Part of a small language model's weights.
Size: 10 layers, width 768, 12 heads of 64 (3 for keys and values), MLP 3072 SiLU, vocabulary 16384.
Each number is 128 + 32 x the weight over its row's rms, rounded and kept within 0 to 255. Layers, rows and columns count from 0. The size above them is the row's rms in percent of the matrix's.

# layer 4 attention output (transposed), 768x768, rms 0.0675, rows 41-63,105-127,168-191,232-255, columns 480-527
size [ 99 105 104 100 102  99 102 102  98 102  95 104 104  98 108 104 101 107 104 100 106 103 103 109 110 104 113 108 105 109 106 112 109 110 110 113 105 107 109 110 103 111 109 100 111 108 102 107 101 108 100 108 102 103  99 104 104 101 103 107 103 100 101 103  99 103 107 102 109 101 104 103 104 107 105 100 108 103 104 106 103 106 103 107 105 100 107  99 105 102 106 103 100  98]
[[ 79 144 122 161 146 159 151 178 183 138 129 116 128 121 144 138 116 132 184 199 149 181 128  96 137 154 117 146  86 124 102 162 121 149 155 117  71 103 164 120  82 166 156 155  87 153 140 146]
 [112  44 122 109 161 102 128 128 122  88 123  95 104 184 117 166 116  95  83 143 132 134 199 116  82 152 180 117 138 135 134 140  98 172 127 127 149 123 127 106 123 170 137 113 165 130 150 157]
 [ 96 124  99  38 154  75 161 158 136 146  59 127 131 126  95  95 151 144 141  97  80 130 113 123 185 152  88 163 154 138 154 105 177 104 103 116 113 101 133 119 136 100 139  93 176 114 135 156]
 [133 150 102 187  95 152 114 173 160 152  87  63  89 160  94 144 119 103 162 157  75  56 170 184 141  84  97  74  83  99 166 109 140  99 184 113 225 131  88 119 185 140 134 122 162 173  91 201]
 [ 86 129 128 134 144 101 133  64 111 113 147  75  71 161 160 109 105 168 113 117 170 168 114 138 151 112 158 221  91  91  84 216  65 156 138 131 100  92 160 131 120 195  46 149 150  79 145 173]
 [118 141 133 179  86  80 173 110 107 162 109  50 136  97 129 114 132  81 108 116 112  90 191 168  73 132  93 140  93 156 110  96 108  87 145 113  92 168 145 119 150 129 133  94  99 136 159 110]
 [109 131  77  68 145  89 161 173  93 120 150 142 105 214 141 154 180 157  89  93 161 149 110 147 109 116 113 155  97 142 142 104  77 137 178 149 136 161 143 133  79 171 170 122 140 110 177 119]
 [ 79 122  82 152 168 101 155 121  74 147  98 173 110 160 127 112 106 127 128  70 104 129 136  86  92 170 107 121 166 128 109 132 145  94 145 129 121 165  87 161  75  93  91 135 135  92 142 178]
 [162  73 117  68 102 132 116 164 148 157 125 171  74 116 143 135 129  70 155 149 191 131 133 178  66  58 130 170 136  76 110 152 156 162 140 131 104 138 108 161 131 133 136 169 131  71  80 143]
 [ 79 100 119  76 156 141 209 102 178 126 106 100  80 142 156 104 156 122 176 128  80  66 121 185 123 106 115 129 117 126 117 128 115 154 133 130 112 130 147 113 104 149 145 122 189  61 121  87]
 [ 51 163 147 163  74 154 143 127 103 135 117  90  24  92 107 150 138 114 108  94 100  78  72 104 167 190 142 105 103 141  81 154 130 128 104  70 142 105 142 159 129 113  96 131 173 109 116 139]
 [141  81 100  87 138  67  50 113 148 106 101 110 144 111 124 119  99 115 175  88 147 129 158 137 130 111 123  55 140  77 135  92  38 109 124 117 131  87 127  84 140 119 129  96 100  96  63 141]
 [152 132 135 167 128  93 137 170  97 135  98 158 160 104  90 141  41 120 161  57 150 147 162 113 124 122 121 103 144 172 157 150 138  88 135 121 150 195 159 145 154 123 182 118 111  89 106 105]
 [129  55  91 131  83  83 131 171 209  77 128 174 143 135 123 136 113 118 110 158 118 170 135 150 102 122  86 200 181 165  93 105 144 164 147 128 165  99 142  91  85 118  84 123 177 149 123  93]
 [104  89 159  41 127 119 171  65 103 125  97  94 141 105 183 147  94 130  97 230  61 144 140 146 169 133 156 137 100 116  71 141 224 107 141 171 136 106 129 125 168 125 161  69 131  66 143 146]
 [147 180  93  92 156 183 183 134 152 116 111  89  57 168 120 123 172 128  92 130 145 124 108 137 170 134 114 148 132  85 147 118 128 155 133 120  95 120  35 115 120 173  76 132 189  99 157 175]
 [200 102  78 129 128  52 138  81 177 147 151  87 116 126 115 115 120 112  91 107 148 131 114 165 140 113 174 130  80  76  91 158 100 108 113 118 147 117 149 150  93 110 122  97 153 134 116 127]
 [162  68 122 132 145 103 162 173 158 121 109 169 139 164 129 165 158 122 197 146 189  58  88  95 127 124 130 142 146  73 163 105 129  87 133 139 180 124 103 150 137 106 120 106 156 132 186 112]
 [192 142 140  85 153 142  66  78 145  86 149 146 125 151 130 164 215  77 125 145 125 112  75 166 131  89  85 122 102 118 158 160 180 123  56  59 145 168 147 169  67 102 143  98 171 187 120 141]
 [124  86 138 113 153 148 146 189 158 127 110 174 122 121 167  75 119 157 124 133 118 146  57 175 124 138 192 150 167  66 149 145 117 158 112 132 112 193 133  89 125  93  70  96 138 114 173 126]
 [184  69 126 133 141 103  95 127  89 133 232 167 135 131 155  72 125 105 169  79  92 127 124 138  72  85 104 128 107  81 109 123 117 181 128 126  81 160 152  48 144 115 104 144  74 134 157 120]
 [126 148 123 164 121 156 123 118 170 163 131 143 136 144 112 149 194 233 107 100 147 109 100  46 103 128 149 107 118 125 102  86 129 139 124 197 144  75 109  92  81 115 141 113 122  87 127 149]
 [113  93 123 174 112 154 133  85 137 107 132 102 112 185 105 119 153 153 150 109 110 129 144 176 105 167  89 170 133  93 109 174 118 178 113 108 126 154  88 184 116 150 217  93 224  64 140  85]
 [152 126 162 104  74 129  71  73 150 100  87 168 124 148 135 132 167 196 140 100  84  57 116  58 111  59  94  43 106  42  93  87 120  99 126 164 133  85 134 148 126 153 103 124 128 133 160 135]
 [142 153  98  88 120 155 178 132 118 117 150 139  90 122  70 100 143 171 103 146 117 144 125 162  62 174 128 132 126 130 152 128 143  89 164 158 154 132 125 173 189 125 111 118 151 176 125  86]
 [159  95 105 123 146 164 156 146 181 159  77 147 132 119  88 169 112 108  94 160 159 193 119 113  87  72  96  86 137 137 110  93 103 130 102 134 145 121 171 176  56 158 112 121  98 116 124 156]
 [140  68 120 122 162  57 101  67 171  96 105 100 129 128 122  82 107 141  76 192 157 129  56 236 149 128 143 121 115 154 158 140 137 135 136 131  89 130 146 145  79 123 128 141 100 146 142 140]
 [166 150 105 147 153 125 131  97 165 120 146 111 144 102 160 129 127 110  94 165 107  52  76 172  80 106 106  92 138 112 113 128 130 136 129 146 144 119 129 122  95  73 123 129 148 109  90 115]
 [134 152 161 143 128  98 137 147 137  56 130 108 122 157 145 135 169 120 147  78 105 103  99 198 133  68 161 128 136  97 169 139 156 188  94  42 163 160 106 123 151 103 156 153 116 130  72  81]
 [127 123  42 131 113  90 154 178 155 145 120 168 121 148 110 128 117 112 130  99 133 143 119 115 159 190 163 152  58 144  78 115 126 118 136 158 144 173  55 115  93 165 147  40 126  77 146 137]
 [140 125 139 118 140 195 135 159 118 161 110 170 128  97 118 151  49 100 107 159 127  84 143  78 162  82 174 200 134 112 132 173 147  85 150  92 156 149 180 105 148 128 150 108 175 109 155 127]
 [142 186  95 143 144  98 130  82  65 158 183 148 124 114  98 112 118 133 151  90 138 167  84 122 146 189 173 165 140 130 105 122  54  84 123 162 120 108 130 128 130 169 135 110  71 110 100 160]
 [171 147 144 104  53 157 130  58 112 101 154  92 193 159 194 147 110 130 146 140 119  74 118 153  92 113 124 152 133 114  89 114 123 194 129 162 165  97  92  88 159 121 114 107 142 102 150 168]
 [194 161 121 153 122 132 165 117 204 171 124 116 161 162 152 105 161 127 156 129 146 109 148 167 115 116 120 180 109 142 163  78  82  86 207 141  58 192  86 133 153 127 101 111 133 114  84  91]
 [141 130 162 111 184 163 132 111 144 189 145 110  89  83  93 133 137  98 132 127 107  97 113 127 147  84  98 160  99 118 126 193  85 123  85 124 116 108  85 165 137 188 115 133 136  65 147 140]
 [186  98 201  78 134  69 109  97 170 159 141 157 151 146 212 104 159 182 115 155 144 114 105  74 106 133 115 168 148 119 113 156 109 149 118 132  90  56 135 172 137 145 132 129 147 139 175 205]
 [110  92 108 151 118 188 111  97  65 125 106  99 170 140 150 122 176 118 132  79 126 132  58 104 184 163 134  96 105 112 126 157 114 149 165 150  93 177 184 100 103 122  84 109 141 162  43  87]
 [154 164 117 144 173 127 132 155 164 158 138 125  91 132  99 121 135 152  84 109 124 113  71  84 142  78 150  69 141 108  74 175 100 162 109  67 112 101 175 122 132 175 122 125 111 133 214 129]
 [ 99 163 136  83 111 141 114 142 114  97 114 153 149 133  87 163 136 110 101 165 163 171 117 138 133 120 171 141 124 129 161 103 119 135 140 152  85 167 141 118 131 100 177 117 117  75 165 107]
 [ 61 135 198 129 151 150 113 173 182 146 104 145 141 150 134 115 154 105 167 101 138 120 130 114 142 100 104 127 127 137 111 162 118  97 142  85 150 154 187  85 116 165 139  99 130 136 146 135]
 [ 97 182 113 130 177 127 114 106 116 138 154 120  93 113 108 155  52 119 132 121 147  71 185 158 186 133 101 103 182 112  74 136 154 155 180 186 172  76 138 111  93 108  83 143 159 120  85 138]
 [148 101 112 190 151 135 125 174 115 176 116 121 113 100 138 132  77 182 104 149 146 132 157 129 140 140 124 122 173 128  66  94  92 125 101 151 110  84 129 126 121 117 159 133 109 106  64 119]
 [134 155 130 193 127  98 139 142 124 162 104 157 135 128 173 183 145 129 185  81 118 150 119 113 160 176 126 144 151 132 134 151 178 161 147 139  94 133 131  94 168 103 179 130 116  75 125 137]
 [114 161 164 152  65 100 108 102  93 119 132 148 152 131 173 136 107 114 148  93 154  90 139 117 154  94 182 145  87  84 170 113  99 110 111 142 160 108  94 179 107 118 112 142 151 178 130 185]
 [157 152 151 168  57 175 126 142 133 118  95 130 125 112 116 138 102 118 117 108 108  82 118 154 122 147 136  99 148 176  63 160 131  80 105 129 131  96 110 170  91 167 153 125  99 140  70 123]
 [132  67  84 111  87 137 155  68 112 105 165 180 194  95  95 189 156 108 144 127 148 116  39 105 163 156 199 130 167 159 103 171 112  87  58 102 205 138 148 122 123  85 109 135 133 156 148 124]
 [ 92  61 129 142  97 130 115 155 181 110 138 114  56 150  99 143 204 107  80 123  89 168 169 149 132 140 139 127 118 127 149 170 121  92 114  98  95 142  80 119 175 164 129 171 103  77 128 105]
 [115 115 181 172  95 147 142  78 107  97 130 174 125 139 103 127 101  99 101 120 157 121 118 185  74 127  79 133  96 130 112  78 108 171 132  44 162 156 128  96 159 111 128 106 167 151 138 144]
 [133 120 171 122 126  95 127 102 119 126 116 155 122  64 100 112 133 115 179  87  88 157 117  90 159  91  69 121  85 145 153 105 171 107  97  41 141 120 122 176 106  65 107 155 179  87 138 103]
 [ 92 149 141 142  86 151 114 131 153 127 194 120 144 109 159 130 136 155 162 125 178 109  86 107 113  97  92 144 114  41  86  52 135 152 134 149 176 150 124 122  79 146 111 172 104 112 153 189]
 [102 112 139 126 121 157 175 118 131 166 213 177 196 123 157  95 172 122 166 124 145 119 193  82 130 161  99 158 163 130 124 154 147 111 155 115 154 147 111 114 110 133 141 108 103  97 159  92]
 [150 118 127 139 111 107 104 135 147 112 103 156 113  92  74 151 138 155 121  55 106 169 147 178 172 121 142  97 102 113 121 128 174 187 127 109 148 116 135 105 143 126 170 125 121 113  94 121]
 [156  81  36 157  64 169 115  71 134  70 136 197 149 159 132 144 109 178 151 182 177 136  86  49 184 139 159 107 142  94  88  79 129 148 133 137  95 150 156 115 154 117 126  89 138 125 110 194]
 [107 128 146 119 140 174 122 204 129 113 156 255 152 115 106 116 105 135 118 113 121  96  99 169 113  13  79 103 112 117 125 137 143 147 158 114  79  91  83 129 177  31 160 169  35 128 123 129]
 [134 100 125  97  75 120 168 174 175  93 148  80  97 122 108  85 121 180 125 115 119 146 145 204 208  87 138 140  87  60  95 130 104 174 151 158 106 138 161 142 114 214 131 145  95 146 144 145]
 [125 115 151 131 131 126 139 140 161 114  79 148 148 143 140 144 160 123 163 154 117  63 133  65 149 122  88  84 101 132 106 108  88 122 187 159 121 131 151 152 150  77 131 168 158 155 144 118]
 [178 129 112 133 145 140  93 207 144 130 172 184 123 106 109 130 186 115 127 115 128 175 131 117 136 179 111 128 174 127  99  72 185 100  68 161  75  95  86 152  68 138 115 166 140 141 116 119]
 [162 101 104 149  73 103  94 160 113  98 198 117 192 103  85 165 122 162 162 144 143 158 141 174 128  83 120 142 133 184 154 101 139 119 144 199 161 108 142 159 138  99 135 172 102 122 157 137]
 [146 115 123 105 124 196 164 143 155 133  86 101  95 109 123 146 149 177 126 164 138 154 114 131 151 135  97 151 158 149 129 112 196 188 161 138 121 106 153  97 140 147 165 135 144 125 131  79]
 [113 195 165 178 138 147 173  90 187 118 189  87  77 163 128 142 178 135  92 174 143 120 121 196 154 116 147 135 134 163 101 156 157 139 120 123 147 105 107 124 119 122 116 143 109 137 122 147]
 [ 85 165 159 101 108 119 169  69 125  92  83 143  98 170 133 150 109 101 200 202 115 120 130 163 124 151  77 157 137  96  93  90 170 138 192 137 155 114 152 123 149 168 173 143 142 136 124 103]
 [109 108 130  78  95 147 169 148 136 113 162 198  98 133 114 104 107 133 195  76 140 116 168  95 113 119  99 120 144 169 106  85 126 109  98  87 116 157 111 133  92  84  89  98 106  96 109  90]
 [ 81 107 216  74  89 105 137 129 116 119  92 131 126 109 129 142 149 147  87  97 141 192 127 145  99 119 131 194 110 157 127 161  43 112 119 146 195 165 193 108  92 179 123 122 160 167  96 116]
 [152 148 139  86 118  64  81 161 110 124  59 152 100 150 133 151 108 150 123 175 104 149  75 155 102 116 164 116  95 164 118 123  63 147 164  67 141 127 109 135 137 141 129 147 113 155 221 136]
 [131 146 123 138  60 121 150 172 113 185  84  90 121 153 172  64 153 111 138 122  81 158  67 125 196 183 129 184 138 144 130 130 114  94 133  86 111 125 147 124 132 118 130 122  56 171 136 176]
 [116  89 157 155  80  96 103 124 201 135 134 132 117 115  87  79 109 136 199  93  97 158 142 123 104 170 108  49  97 131  91 130 169 160 116 152 188 132 133 120 159 167 128 144  94 100 132 108]
 [122 136 127 127 157 113 107  89 130  96 137 103 108 116 153 136 136 126 155 141 134  29 148 125  82 128 137 120  87 161 112 105 137 106 104 158 147 113 157 142 146 162 112 166 114  84 141 132]
 [124 125 106 160 170 170 183  93 142 164 115 202  57 127 129 118 130 119 127 138 127 155 167 109 133 150  94 118 109 134  71 135 196 182  85 145  89 111 144 142  86 217 138 115  86 152 156 102]
 [114 120 100  84 133  70 167 124 108 129 131  38 179  82 146 118 108  80 124 104 126 164  57 178 165  91 105 108 161 134 154 130 120 179 102 144 146 173 122 161 153 153 108 106 120 139 157 175]
 [181 144 125  90 180  89 113 195 112 121 122 116 126 115 156 113 164 200 105 146 163 161 122  70 182  44 109  90 129  95  96 107 116 122 204 112 158  99 140 105 151 129 115  84 100 194 119 103]
 [127 160 129  94 123 112 138 107 115 177  82  68 127 108 184 129 109 148 106 168  73 111 119 112 115 141  94  93 140 115  93 119  99 127 101 164 154 131 138 111 112 173 118  69 124 152 120 141]
 [130 146 134  95 206 103 148 159 179 109 169  93 105 145 140  97  96  93 119 159 148  90 118 103 129 156 165 119 104 176 111 156 118 120 165 200 145 114 106 115 140 130  98 125 120  71 114 161]
 [104 115 107 153  47 136 134 180 154 145 132 169 182 149 141 178  77 123 113 182 120 100 142 138 167 113 149 188 110 122 124 186 111 104 132 174 151 133 156 102  97 208 228 107 123 208 136 124]
 [126 105  89 146  81 133 114  97 163  77  69 147 116 129 173 128  77 108  69 146  17 117 133 155  95 131 130 113  84 192 149 197 160 142 158 120 100 105 117 145 159 138 122 202 103 118 130  93]
 [130 165 179  78 111 143 127 116  95 183 127 152 135  83 106 163 156 165 168 119 145 128  87 134 107 136  67 121 104 147  67 132 108 129 116 137 112 122 117  94 142 141 105 114 124 138  94  96]
 [143 178 125 131 143 150 157 170 132 183  68 122 167 126 135 138  99 100 139 121 149 132  63  81  80 154 114  78 105 113 123 128 167 153 207 163 149 115 124 137  93 129 141 179 156 176 143  93]
 [132 142 102  64 186 118 133 148 120 110 130 139 167 101  63 145 117  69 103 129 135 119 122 168  66 115 100 124 109 144 144 144 131 137 116 133 122  40 109 123 136 128 138 115  90 120 113  56]
 [136 193 106 118 129  66 144  42 116 148 134  60 137  88 149 121 134  70  84 125  58 131 140  73  84 150 197  34 133 126 180 148  90 146  62 136 154 192  92 115 127 124  85 127 145  87 170 158]
 [123 149 111  90 131 157 138 154 151  79 121 167 174 166 141 125 148 110 162 130  70 131 168 111 140 124  78 122 189 158 114 164 158 155 128 175 111 130  89 103 119 136 176 132 157  64 134  82]
 [142  81 176 117 122 123 141 126 176  80 110 178 142 146 158 159 162 128 102 179 145  94 139 116 140 132  98  94 151  49 166 173 196 162 134 111 116  83  90 124  89 120 148 118  85 121 169 112]
 [128 156 114 167 184  81  96 149 115 127 109 139  96  91  91 152  57 115 148 100 192  99 146  88 121 114 167 100  56  88 111 119  46  88 149 150 149 165 145 140 141 126 164  65  39  59 123 129]
 [121 105 113  92 161 124 128 145 137 118 157  83 153 141 169 152 153 134 119 140  91  98 111 118  95 124 164 113 152  55  57 160 162 133 145 106 166 122 142 138 119 101 146 156 170 167 145 179]
 [108 144 114 124 175 119 117 134 117 124  73 188 163 131 132 137  73 104 123 127 108 137 139 156 128 166 136  83 163 143 123 105  71 155 123 167 199 138 156 179 147 117  86 150 163 106 165  83]
 [163  84  69  54  66 180  98 158 122 134 104 159 113 127 138  95  74  70 143 131 124 108 112 111  90  94 144 104  94 129 165 115 103  99 110 148 100  83  72 169  99 158  93  44 152 139 152  81]
 [125 131 110 139 170  92 184 142  81 163 147 134  92 112 118  88 170 158 152  72 168 175 188 128 182  95 106 116 145 119 159  55  98  87 146  68  79 147  94 142 108  79 157 104 144 116 133 114]
 [161 125 123 128 157 122  83  72 201 124 118  79 131 151 161 145 127 103 197 125 122  76  99 139 144 203 132 173 144 155 146 114 115 113 132 102 139 104 130  90 168 110 141 132 133  84 121 113]
 [193 110  81 183 157 142 131 111 174 144  85 124 155 158  72 184 105 104 157 162 110  86 132 127  86 180 116  84 135  86 126  96 142 139 180 105 144  95  94 161 158  84 156 204 148 159 134 124]
 [142 119 104 194 103 165 117 181 124 149 112 184 132 130 130  98 138 109 230 148 125  79 148  93 213 157  31 122 154 118 177 109 162 120 126 144 153  84 147 101 155 136 123 123 111 117 106 101]
 [110  85 121 150 204 136 118  96 117  72 110 148 128 131  80 124 110 172  95 132 146 131 186 124  89 137  81  96 131 138  83 117 113 110 110  97 124 135 147 145 125 150 157 156 123 107 117 103]
 [ 76 158  82 124 102 230 138 126  91 119 144  76 109 190 136 188 154 121 142 152 176 117  79 152 130 172 126 150 128 156 167 134 128 119 197  95  96  95  86 136 140 135 124 146 224  99 200  95]
 [ 96  92 112 128 130 151 191 104 131 163  96 186 187 112 107 154  79  95 100 110 128 151 206 171 129 139 167 108 132  97 131  90 129 143 106  44 134 170 133 107 123 133 154 155 106 142 132 115]
 [112 189 155 107  95 126 113 157 124 111  96  70 156 166 161 172 152 148 145 125 101 136  88 176 172 135 188 154 177 132 140 160 164 158 177 101 136  50  68 131  83  73  94 168 161 134 147 157]
 [124 137 181 213 111 122 118  98 127  75 132 149 105 101 188 117 137 183 130 154 104  78 149 174 125 132 115 107 102 116 125  92 158  76 169 107 169 101 123 114 130  52 133 118 141 121 141 112]
 [127 117  78 144 111 206 133 168 139 139  86  95 114 196 129  84  71 160 124 189 127  90 155 179 107 170  98 156 126 176  77 131 127 167 130 180 113 110 149 186 148 160 117  78  98 111  90 113]]
# layer 4 attention value, 192x768, rms 0.0857, rows 41-63, columns 480-527
size [106 108 107 106 107 105 108 107 103 104 104 103 109 104 106 108 105 104 105 108 102 106 104]
[[115 150  97 163 227 121 127 163 117 167 149 104 119  89 101  84 142 121 144 150 116 163 117 167 137 145 105 185 154 180 183 130 140 115 128  88 145 136 136 126 139 113  89 165  88 140 151 165]
 [ 64 105 105 201  97 113 187  84 149  77 118 119 133 132 116 124  70 147 111 177 180 124 114 149 159  80 122 145 132 103 132 115 169  29 153 125 129 107 113 153 139 181 100  63 102 133 123 140]
 [195 159 121 137 160 142  90 155 131 160 160 143 119 136 112  88 154 151 151 133  97 140 136 133 145 145 188 165 126 109 103 187  84 126 121 143 143 108 136 120 208  88 139  89  96 120 139  79]
 [120 149 122  93 125  96 121 153 110 147 105 112  98 133 133 151 187 116 101 130  85 168 117  48  96  75 175 125 104 130 147  87 200 113 143 120 183 136 176  56 108 103 106  65 168 161  88 142]
 [ 93 130 176 116 111 181 189  94 115 131 122 123 142 133 128 152  86  57 159 155 132 123 167 125 118 138 128 178 165 190 120 137 152  63  95 146  86 175 133 120 125 172 126  68 119 163 147  93]
 [106 120  71  90 118 164 120 165  80 136 129  83 125 123 146  92 135 139 135 145 128 157 113 161 142 151  53 113 116 129 165 141 105 146 131  97 176 116 119 111 203  92 112 132 172 106 143 152]
 [201 103 175 132 105 155 121  58 143 102 106  93 168 149  95 163 157 181 183 149 151  59 130  98 109 118 116 111 178 113  99 111 185  77 119  58 130  94 167  89 111  76 113 152 161 166  82 121]
 [113 102 145 113  97 146 148  93 131  92 146 141 145 115 162 108 176  88 160 115 137  73 164 146 165 142 111 114 127  76 125 193 158  96  89 129 158  91 131 153 112  85 105 106 118 151 139 125]
 [124 135 136 179 150 110 164 146 122  69 123  77 127 174 135  90  67 192 126  41 126 194 125  66  69  73 114 132  60  84 160 135 132 149 131 121 118 142 124  70 119 112 116 150 107 110 123 143]
 [ 88 163 171 138  86  66 143 118 125  97 138 115  88 136 121  80 132 107 119 140  86 138 114 129 130 173 156 171 154 181 114 153  85 114  93 168 170 112 139  77 176  99 117 123 151 117 155 130]
 [ 42 126 134 126 107 139 134 118 133 102 118 173 105 142  90  71  61  99 166 175 127 177 155  80  82 188 129 119 145 160 110 109 111 132 108 115  82 138 119 133 196 127 148 129 128 119 167 158]
 [114  93 130 131 116  80 117 108  62 115 179 120 192 179 165 130 107 105 139 112 105 145 130  57 114 171 181 135 160 113 152  86 116  92  76  87 118 182 142  69 104 130 134 115 105 145 138 171]
 [120 164 101 156  86 131 116 159 172 159 131 112 136 120  91 102  70  67 145 139  77 131 174 175 132 106 150 119  79 148 135 107 108 135 150 162  45 107 167 123 126 186 151 105 188 145 106 150]
 [143 140 156 132 132 116 142 130 133 162 148 145 122  97 144 120 119  97  90 146 189  86 100 156 113 116 113 123 125 141 152 135 166 114 141 132  99 113  93 120 150 123 112 119  88  64 108 147]
 [135 124 153 171  71 113  63 155  53 125 116 117 127 160 123 136 131  82 158 178 169 135 109 160 123 102 164 136 114 132 149 138 106 164 134 114 168  84 134 135 130 175 122 169 135  84 131 121]
 [121 101 140 172 191 186 149  82 100 167 152  92 196 159  88 118  84 158 153 128 138 144 131  89 141 116  94 159 142 127 173 123 131 163 134  91 109 139 112 183 177  76  84 129 126 110  87  95]
 [166 140  62 131 181 138 125  83  91  82 178  83  69 121 117 103  90 141 157 137 132 126 170 196 110 113  93 159 117 133 178 140 160 148 110 109  74 131 137 166 168 119  99 112 105  98  85 141]
 [155 149 147 162 145 119 118 133 127 103 153 180 152 105 173 199 135 120 102 115  78 134  72 139 139 100 143 115  88 152 121 151 112  90 157 144 167 163 149 166 174 181 101 128 116 159 150  66]
 [108 160 139 224 145 164 136 119  77 135 116 178 146 131 136 124 106 129 130 135 197 117 169 127 162 140 122 142 153 160 124 115 175 119  96 141 151 152 122 174  76 120  75 123 122 191 155 134]
 [107 174 150 141 153 131 155 148 140 173 161  87 130 149  78  79  97 150 185 140  99  78  92  98 107 116 126  87 128 148 146  88 108 114 129 145 153 118 125 127 115 100 119  94  93 117 108 111]
 [129 119  77 104 115 142 167 184 134 124 126 123 173 123 163 175 140 132  47 136 119 168  96 149  70 164 160  88 144 153 154 132 129 111 113 160 171 116 103 158 177 107 160 161 155 121 122 106]
 [129 104 133 149 154 103 130 142 127  81  81 162 150 140 130  98 169 118 155 133 134 159 106 126  91 157 141 143 112  86 175  52 175 114  78 102  70 101 147 150 101 104 143 127 126  96 115  98]
 [119 107 164  88  72 104 124 152 166 103 138 129 147 198 149 103  94 116 157 123  91 144 151 108 166 149 141 190 145 159 128 138 115 101 100 149  91 119 109 136 100 116  55  99 116 116 163 139]]
# layer 4 attention query, 768x768, rms 0.0634, rows 256-260,320-323,384-387,448-451, columns 480-527
size [105  95  91  88  90  94  76  72  78  88  84  81  79  93  85  91  90]
[[ 73 133 123 109 184 142 133 153 114 128  94 163 133  84 170 118 171 118 113  80 149 168 154  94 121 108 164 137 128 112 120 157 138  91 169 157 193 106  91 177 109 109 131 128 133  88 177 102]
 [130 152 170 110 100 117 100 149 163 159 164 119  99  52  89 135 133 154 122 152 117  74 149  93 104 109  68 147 128 170 131 138 127 121 102 107 126 142 124 108 108 102 123 122 131 111  93  96]
 [ 96 125 101 178 154  99 155 131  53 121 123  69 118 121 107 137 137  94 155 119 141  84 141 145  99 128 124 194 185 191 133 129 155 108 125 139 126 197 158 125 173  69 158 177 144 143 148 115]
 [144 159  85 128 184 145 100 142 117 153 141 150 184 110 114 176 108 140  71 136 108 156 140 120  92 140 132 144  73 117 143 184 142 113 224  96  58  86 139 122  97 143 114 116  58 108 129 148]
 [152 168 116 148 125 157 134 172 144 107  89 174 160 154 130 139  99 113  97 150  94 147 126 118 154  93 135  74 115 211 126  68 134 137 173 124 161  96 177 131  96 153 113 102  85 148  96 151]
 [111 110 126  96 147  62  89 138 100 160 200 180 140  64 128 130 164 119 158 120 152 144 105  83 104 120 176  82  94 123 145 169  69  67 148  88 179 153 148 135 135 132  65 101 210 146 140 121]
 [103 133 150  94 142 114  78 134 128 100 136 116  70 102 162 103 130 143 126 166 162 160 174 121 115  79 159 164  96 181  77 178 153 176 113 165 133 104 147 127 165 124 105 117 121  95  95 113]
 [ 96 119 128 151 153 103 174 127  73 118 194 123 117  99 117 119 152  93 145 138 152  49 160 149 110 128 143 122  90 152 175  90  82 118  99 162 114 135 152 141 169  62  63 151 113 117 125 184]
 [ 90 150 154 140 149 153 121 114 165 104  97 150 212 118 156 163 107 165 123 100 120 142  92 138 128 160 139 103 169 136 131 184 128 111 107 117  76 142 126 166 123 140 138 178 120 171 102 109]
 [119 101 198 152 137 130  68 139 142 128 130 152 125 168 126 220 113  94 120 159  99 161 175 145 151 159 157 154 151 117 149 183 101 156 140 109  83 122 101 125 127 129 117 130 100 112 112 120]
 [ 91 112 158 139  95 122  61 116 142 164 129 171  96 149 132 195 119  92  88 126 151 158 176 152 133 146 182 124 162 151  86 141  72 125 163 109 116  98 109 134  98 154  75  46 128 116 129 129]
 [ 95 144  97 103 144 143 153 156 144 126 128 101 115 136 131 146 149 144 159 118 102  54 126 107 141 127 106 198  90 127 130 156 154 177 154 160 131 158  92 111 110 145 132 125 114 142 125  73]
 [140 157 126 104 139 107  92 184 169 113 143 176 116 116 173  99 132 127 144 164 194  62  97 189 122 160 143 134 177  83  96 168 134  44 106 122 132 143 152 123 150 120  93 146 118 106 121 153]
 [126 130 133 199 127  91 165 123 157 187 162 168 145 104  93 170 192 105 125 153 139 161 122 176  95 138 118 144 141 109  90 145 103  63 124  95 109 162  96 110 114 152 122 108  90 173 123 102]
 [104 141 114 155 132 100 107 137  87 152 177 214 133 121 122  93 153 107  60 156 132 103 161  94 122 141 151 122 172 161  55 178 111  70 133 165 119 137 125 131  51 120 104  58  44 111 194 102]
 [142 174 128 157 130  66 178  93  90  89  91 103 107 112  89 153 123 125  93 140 141 127 134 183 138 142 126 133 110 124 137  66 137  94  91 141 118 116 161 119 205 155 128 140 100 171 183 167]
 [127 158 115 122 134 143 139 104 158 123 142 125 177  87 120  86 152 134 103  94 116  55 107 164  76 169 133 165 137  95  65 157 124  78 113  92 103 139  86 130 135 120  85 156 128  79 135 177]]
# layer 4 attention key, 192x768, rms 0.0732, rows 64-67, columns 480-527
size [ 77  80  80  87]
[[139 165 130  64 149 119  93 104  77  80 104 164  76 127 169  89  79 117 198  98 145 150 161 156 169 118 171 152 122 114 136 126 129 105  95 158 138  86 138 172 115 173 164 117 183 109  74 139]
 [ 86 117 134 111 141 127 121 183 141 119 148 108 136  92  81 100 122 194 113 160 162 114  99  90 141 100 135 150 102  59  62 180 101 149 156 107 162  93  52 198 132  77 138 108 151 145 123 124]
 [160 136 174  61 138  92 157 114 121 136 157  85 101 136 107  98 165 119 152 146 134 137  69 104 156 132 132 173 133 159 149  86  80 177  95 136  76 144 160 110 147 106 149 139 126 145 124 168]
 [138 179 119 127 130 140 170 169 105 199 187 136 169 119  86 161 136  43 166 102 176 139  52 107  86 107 133  96 118 178 106 117 109 108  83 103 125 151 110 131 150  89 189 148 140 148 167 104]]